From a checkpoint of a small transformer trained on Wikipedia: shifted keys.
Each number is 500 + 50 x the weight over its row's rms, rounded and kept within 0 to 999. Layers, rows and columns count from 0. Numbers have three digits each. The size before them is the row's rms in percent of the matrix's.

# layer 7 attention output, 192x192, rms 0.0776, rows 37-70, columns 0-191
096:416518499434578472487591457540473479512401510549424473511410449481553512520509536473544509441438516591439572528509531488489509472563509492549433572544515490473551493443491469505520505540583480526544483478516524521579537437535459557450440493517536524469472428454497527476489525506473589488608546409617540476511565489444446613545437427485476541512482485536466500499562501510557442548442525450469520592481489448466379557478451485551547501599493432485581575477383457517489485491550433589576525458519522448525373530532455525473504514431489542550492391417528553546413374444578520482
090:543558488530468507510540514516500442554528440523585551388368501483527467463507494529466494500504466558486557428465471531497435403458403522499457523521447617635449521507495488423518469489388447440536476555466514547430479505543513522518505557433473453458531416479464506521467515523577436536522573451424586571540450512562533540528453567442491455430538496527508534450553450459564390486518500534537562495442431558508462513532464543532397556524521499473381566531472476511425495526529484570560475500308523510547528501573520518457515525501502565422439493429588482514497584459463453532
100:583489514579467585438517475457552476561495399477532485524547507541429486458576499485437455456484457546469529518484509497559504534490387472561506497440590430526493515496549436583437563388406495480527516473455464479466518583544408467558534574520579536460511589537504593606548589521519521470502526512434588476476532448569565464513483445494470553465533432530511483502495597464545450463529475621468425474491571511498537505420480530536503553492467468437415527479470541546520471447463494455517508484541554420557451573545565533406567553403446510506498604533518552447473508601384533478
098:496575595548529461476501502466507359456416549543528507560440411469461496513517508638468539568566492569597538455513510587473529404499584491448518440532525495547452501452498478535502442537499517476481470507492433553623426470576490492391494616431519382468475564527518504449411436498579429506522503489561520437450441517371518398478573451490515546461492514456575598541484492502445545484439527529500536503554461495532456430509555485481566520460530512567542495526582514440510434489470511443525508474468587478514532543513530537509526463602555406531467539448445437566514476476486534530
099:499498523564424466576575447514486505483522474487512429483538497593520522512429496452448486431504474509472506408494588534515547558539489526543535434481429460518555473482540469606498431548521557577524513411551548537628560454470471555453518520599502443449483584415578445525502463534507550542440535489374531475441453514539493542500634514579488523442505499447480499513598580566506517446488554461468460541475557465559503422620542389516594497459532539532564568545526525504490433536499477503484518593596503488498543506496535497582489467379587434596491580492513544519505456461521506460
120:559502590501487542529612513558553582528513504593462557435501435514535587565561511501542432424421553542427546530474479482481485476513567447477502477503400520520482631509441545548463576474486434426453556458482532505500540560477453388561513515544486469442653423527511514589582478494607499429502433548440527499427450500423556541496490466614555511552536492472463510478566461490510484577537573476537511452454515565477423470455529509485548550429512519440542446432399560419452579504506449563496540429556462516449494492531509481465451511490429500445548436546504536499559468575497478532
091:568607491495433433404489509506512576472493501509425609549518548480523501477538497555509505524540414505465470511490478442626526446529591430601432550504479499537415443496450436496452530520416522511528549414440479503449466541509507495543446457467514390521444480480476505435552538461436492526592486488462485575511534414476535584489495580437484548588559512421400518452448462505623477416481472494530507404530457521483469350505473582557538506514548536530511564447533464514523429438434425430476404531562493494555490422490571507482505478527542455569588491505466502489408455513542499493
097:494548538565499497479536539513511455561520551459510539562520496419450547510594490466481458551490522534530496495518517509582491495424478451483539456646386511516558463415567475561468536530464578437526517483490544519565501528487439441428473482391582481504435493536487551578583517493511528464421541509502495508462559501549478503547469463513563586585558507369504474518450521515506562512535502519503591422627480407450527444443473506405585483514587524574572487509472463365509513501441449459456363506491531552632488565509563495483495550503540441462480512481500469531582408545535484558
099:457517448552433492509481424434460461511488557418557503472492508408460433493537544532514491495587528478493467600419515460512472602454499565478483537561487607551541527585504439524456484586564568496575435588554510490566464563459550569478471454607503479588489502460475556501512519412565451540464517474486525578516511588486448441524541511546549408459484532430518439419430525532520482476662498515472562486449504436499425494483425568491491489487483511439622596476421472546434538465456554534526512491593460456511473509483480434437596489450580569484513441498427517535546494542439537532
097:619551472493522450432439516562531501533528483466443483532488533476487535496479554514495523562479505549432528502511333547505560548397486485481460469492433481433435480540537460525544515480523468462589391522534494419517544573527516423448451427562482495432456466515487546475372507519437468479539496470595425507566490404621561523439533542575592459567558567512542594506391609509509547457530559485501554476510511566462445551495541545494429465538522484554534560521470515569525504512496360604514547485578555482501539567533492511507455474578429450480543480515538493442463483414479485492
090:478526549504477492604444474561417555557548543407493510566566517428446569544484455520539538544534499514427504465528489518470493533560441447485476415506457438435518514459528499460537450521526463523506517554504589505401452473416487517523457456571427473483474485549493555533569500466535546573483405595466515426566537409604543474598500506414465518516426457503465496531553605525539454463407433514464489388501455492514509460415461536492483516457555530544530605441568460495541424511556534410451439480551475476463474378568538434513489426546414509568483560540536570444508418492592516515
101:472503475524516387461515435556498505494477547558459410486528569463399469544520381577470563506485469423589385492493469578569530509406417586458444542512499497419511524502517494545520399502548572550463369476553556490511460518451584548555513482506490596422497467502472533468556509485512601495448507419517457620460461534514451435595542564506521501485515453522503604472497491497448552458513513501480438547495444519577483516539437479544471544490490497497483502541512502486482552500522441539522567523531538471516594558416443570555500509490514422386536544502531508599562417429451509387
101:489475493515522455486417508582558533456570472572567455571483407545464456509509533479480547463501457442511457563454361451446541513445482449574589603566514540542531436507505451513598594471546494489461461440481443556561439568543534450523464507583474525500467461487513394535498387559466507518442421523442463516490594575476530485463477537527611414393517498471572512456535561510559467483515449499527515523509554576435427473534569500490503613430477508476536477438467513530522560586481582550516519470456449514487589468507508472524405458540495531539488502517525436436532640511496548418
104:506522477484504515447450462453490516532525467504437482508513439389423476468466504472508486532494400513464550475466536537520548506520493454464523393418454553600554566523538489518572461393606522579467500469442462445542532501497499453488518486530590505409506569440547569515540453354597474456550518492530499493415445576541516484411521520534583543510520475372533467488556508493428442553389424544527558441483554513445529500501565474481529467463372505565487568487431470454464573461537510550476425493583570474535509506471479382419542540481553562441529505546522465465581480535539448416
105:454538390493524477455439509446433514411415455526535520543463462427555473534455561493553518530569557378505501528563551602504479481512492446586502477498519451554498493478468540498517477525511524392557426515540540497492484510440532510459524546468549469540446460395464542402531456518442498599482626458481523463460460519446514479522413447476498380509500469461568521517537373406522549468503523522534519432501486429572554524605525407604474466466499521517483520528460392522629491487472431416529511497461474441493486577495510474478534560454564558489477464417569542404570514494465516421
098:484438509453471533519557490471470467464562502489476446531522547607514564514528512426447459596458541553632554569583522451506424523484479486509575497541502505589555590436492560450409512495537501469447544636515564478540499567512559511434445506500581475509498456481483508546515539540612470532492469465462553468468482436534424590524518472580460465489551521478418521424357592502475580553492496477485594517488479525507523446493541368495488493529502574471499505555446518496451536533484416447494494510465482469460579531556449462562490523410470423544568454438487460544524480390495532641
107:495513548510513474517508489514549556435540488644464449507412514510471563505462565496390455456467499549545475510472485593528504515590510414491578556467489538510443463475475417579560496455466425461468450422468476461458508475568487488473570460443519527531471530536511470486619409466464480542457463569489500454423528550521467524496465426498511424585521445492446519602587430510518357480487508427495448532513582502402534435549538519458423415455522516465491503474517478385497501524483551519516438482537398452481494541544511533515479460431416557510499385531554567414466615590504439544
093:527543506531511478571489419480525426429406459429466520423477553544396459527474491467449467556462500384464534539444445501527427559510470484451514540499538471508444565499456511536622505468543597464477488453491487569457526505489526457536476568521493513455517504590516540448531456444600489500519490497448467509566488485531358427576464471456588493460489543504504507480446469580505515576451517444455480448415426452395586528531479582458529485459517496442475429539474497593507588530477437418442531552473488421488562491479530555484522567646441464569520401441441438409531521552543483438
092:459542589463500568502515538478505474526483515507522571467514489522472451473523520487493498579503524541514614432460475615539480570509472523533392529451518527544530481472443550544486492455513430458467508499564448425502486484607541539452460560590534493534508526514443503452500515433513497532596547494525521483511428567558567577451384602545495469504447405383486479589383510482499562534460425556489457393546554455516379531518597590467496461507431545481506577602464511466486398485455503456521503531588405492509450534568564561396485413522491485536545486512522598529539546503490516512
108:500544483472519513507463523491567548548589537568481576508436519494499492379526443491519517510533499568621576463429467536489452479463475465595496549505501519524524459493393502495505436423414501505522500567560526502494585539548402411522478511506494459608505511556495465313514440504437460462552561535522499522464538475549430581515550574401555521513519509442509508482501560441394483484610523533542544465610449488480533464542426547543462419509527602447510542580498588450487502538551479491447422495484513530499415406579561540571486504473513459493534416475506443546587539490538513514
104:495544550459530488521482512487520539487499565635553563461557496557433472594569509566514454445525498502460463545519418459561518506471501513564446499551535424509400498352496556566441454568564515496504447470477441471536481527434535528556482607474516524450535523484446466529524435531482502568480442474449523538566481561473468482447449583524482586411446513526436477533491482418559534417537460447544403411485477598469476524446440579505518581562473565505461438527455406530444531432490514432498526443464424466509485570467466599541522470617472498523480480625478528465443405458509433531
100:528437540527509503441439489469510526438539460522450500502515410587562530562426470467540460501540496504600582542513492508441491495458559567547501412510474475497511523605470559456513556524521418501485451424431516525551512411471479449522524443531448381548617519583517609441396491524513489521499479609455587479419482497515515402530558563480506502536534510509522428560565582478425575569490505486524495501457466538570501407510546500551444514539474513505521390586527532424550557605504431447502527493502512553433533462486405422482474428485402470503541441505497441405553443438460514543
124:554447550526508524454433517534515475479397512518527532542437486451440395486589431497536520572527529536454466470554485603616508609486452506432558509591420413495426490537601459489456556451521549527408431475489516488417534516465516537522458526588502554422509505489477580481550525521548405480524551502500532540524485538580582552444543437488450530594453515410506398499481590486473517533436501540511593444455566503488417537487469565586589477486515443555455461535539510439509538579504446617481534467546501534524487442468540522406483501429528527593469575520541525483499490485508495596
096:449518568565466527562520530413478466561409514398412406540462515472508412487527426524551597556542492450433446552578599582483506412525490544491542498520575502487563571442575509545507487502414570468460481492439514601534523434510518484565453588403463531497461488522509565499545521586504503511432504483450531448483496535587425456582490513453583540485485441441483433556524480479579486580444451501509554545507461356507578567546483417558537460594487441481531448500494451440486462488478458507502463537388514516491480530453562497500537468470606525429490518450548534539513485454592522517
092:495444532564446524490435520442411557606431552510488527549573534500570527459507479463496439525437595459455447438529438434486561399483520356501497509490424573504442533454483591523398526410550464484537570435485524461538539546533488650428510533464561509453578459481484520562509498405442496520412465484460536568427465541552493455495440473565509536606483592493455452527532537500539525444465547523542574439526419532464440489532582527455550501454515527483511474521506464419534538493489502507453502449454526494537559537544642478506478489439496517401438443487483552469564543573496428527
104:523488538522540469513563415502432439509510579598462462502511501511516486523527483473411558463594613507482509460461525512575559500557432467445547569481550530504475560512464543444530545425521452482493477465493528568550465520527534497430361476445506447487460475446496508505519493467434563500525429449502490561553537494405410561541482547556513463586577552540445516494561417469506515462455565468479607493471444547461436539528493422494467507563551591524531535509460390570557556472538656500489471470590455447433628455569558593487453502424551562544415457502482448490519530549553522476
099:602454497504535496519460495495540486559508420516478487534500433495445485393489529452479539379530568539552562511449525505513548500521503467527547521410526563504516558498513497508505519618585466584479455443450535380551523492567472449440433579612430477552578649551482506512506398531457422503519534467563426392420535473455429432451535493427494479499577585452504485547507518540420448415548543527528517460496567485513504390570453558448458500574457528564557506520530498493482475497561551532557507502485511506500384408470509474517573500531410577495498458493488408495506486454566510479
093:568511437553508460475572557479467421513454539482569519440437531554523480475563566523472570486485506610510552482488565501406548507457498500426449505487479540532453464474466524586498354616450498473541559418485413514496487468458500597463528500462507539576563516465507549475441556525598583523536450532520478524540493431455607468471467514558413518462553485473449513538480448549626502476473542429474538471496478429443421482523431548443610495517460495520489569557503531549480397436526503558453491428547457494550442538510563520450474409534493468520603462457535531634404513446506514437
093:528530535470510566555606528481468514440366477541483490462418383472428558501549521594497617516591420540558469467413395480585473455485489465429541491457564518518403489476498499522548494559468585503475458427508579518461594441466490438474525471538444463462509440414534521528528375439509429466495461520457400550512465525471443469473555537447469464575542476579464519509550553527510573454510507448549525617488404460505578482483486606410481459485470575485534530437501492446490522588524530564517484578494559546546507447542505543511469429496485520462527538515395483482555516478522514546
100:524516589390479508560547514527446518458469501550545504559490430552570509513439449555487386393458516515507503542617557471523470495480504388403455451467490517561406550490484579467538400508456443603498489529496472444490532503428473567560563537454490527561510487485475484424466441555495459613551494516562557413485442486559459501496541504466437501408576561544505466478593476483606451499506510471537503428482570518523527457542494527536501558533492486454532561595583452515520669486510470556567479488590588471409524465453479441571511481512552517480527488475557440445515459541466462456
094:531478450440524422480535390447527439587418468445528593540530502480594487502554486570463490599469546463485547588457481538518494465546492439551463506441486515489437481466426506402423569559534507429500488519470507506536446530523477485511518478493523422488466507522463460422544473480538480525441520378527495389521490458397487516443421466418578531540439507515504500400477539475400470501473551585498511488550563523554518507542508522525428470555570510500517365503501545481484558340511517522443515509526431552488537468419493548601580637497489561584568513463546501465515506479472540598
104:495496494468492552518468500487532450514479463438513466603555495555587457524445534473422569557548496466547386491435540487544428485528513606487485559394514483455483512559469545470521481520485528462566581559462508612547456412533519564520473481495566527438560519487512510476562482521499568625520571447602506508503524497529571475515601436496485504423454438563475457430519367574489494593452536530433501435444532449535585570442488415488530542575510486528509537528421519509483466453441453427557407530555466462439619465466546581503561531564535455429475476511520508489419478590445528520
100:522526508581472477450458567526478403462492521570446508540471387536497534536540493415442553453503473456571453415593491502533468498474646484534461530477529446551444478526541518528480474492517519572485500495528552461585476555514512502558504677459441581525430516434494541524525474508500477628455438546513370448505509545470510540509527390415446522454458535493408533491546521476461485433536419502456455480594439503524526401598510503552453562461492497517523575529470420482515441485509446494565459497603491488386633544452475501565481522528519460478495420486532534569487549476546502496
097:492473460476480481561545526593512516442429510563443468533568529541555629509504486506537543510585565367546490511479532450592484445523560482536554505486470531545484390498496507507420509544434479470497484554419623518571574512489554494496537549542537382467593552453470482570519471471486518500482516547461596575452510442453576484457369449543431519540472552530416455412572568521477499496501510457507455373537443485528420491448484407506483500487467489468458433420528575486554426521570421481455468591429494551509478507472506501521522496485449512539484583450435539438539567593473482475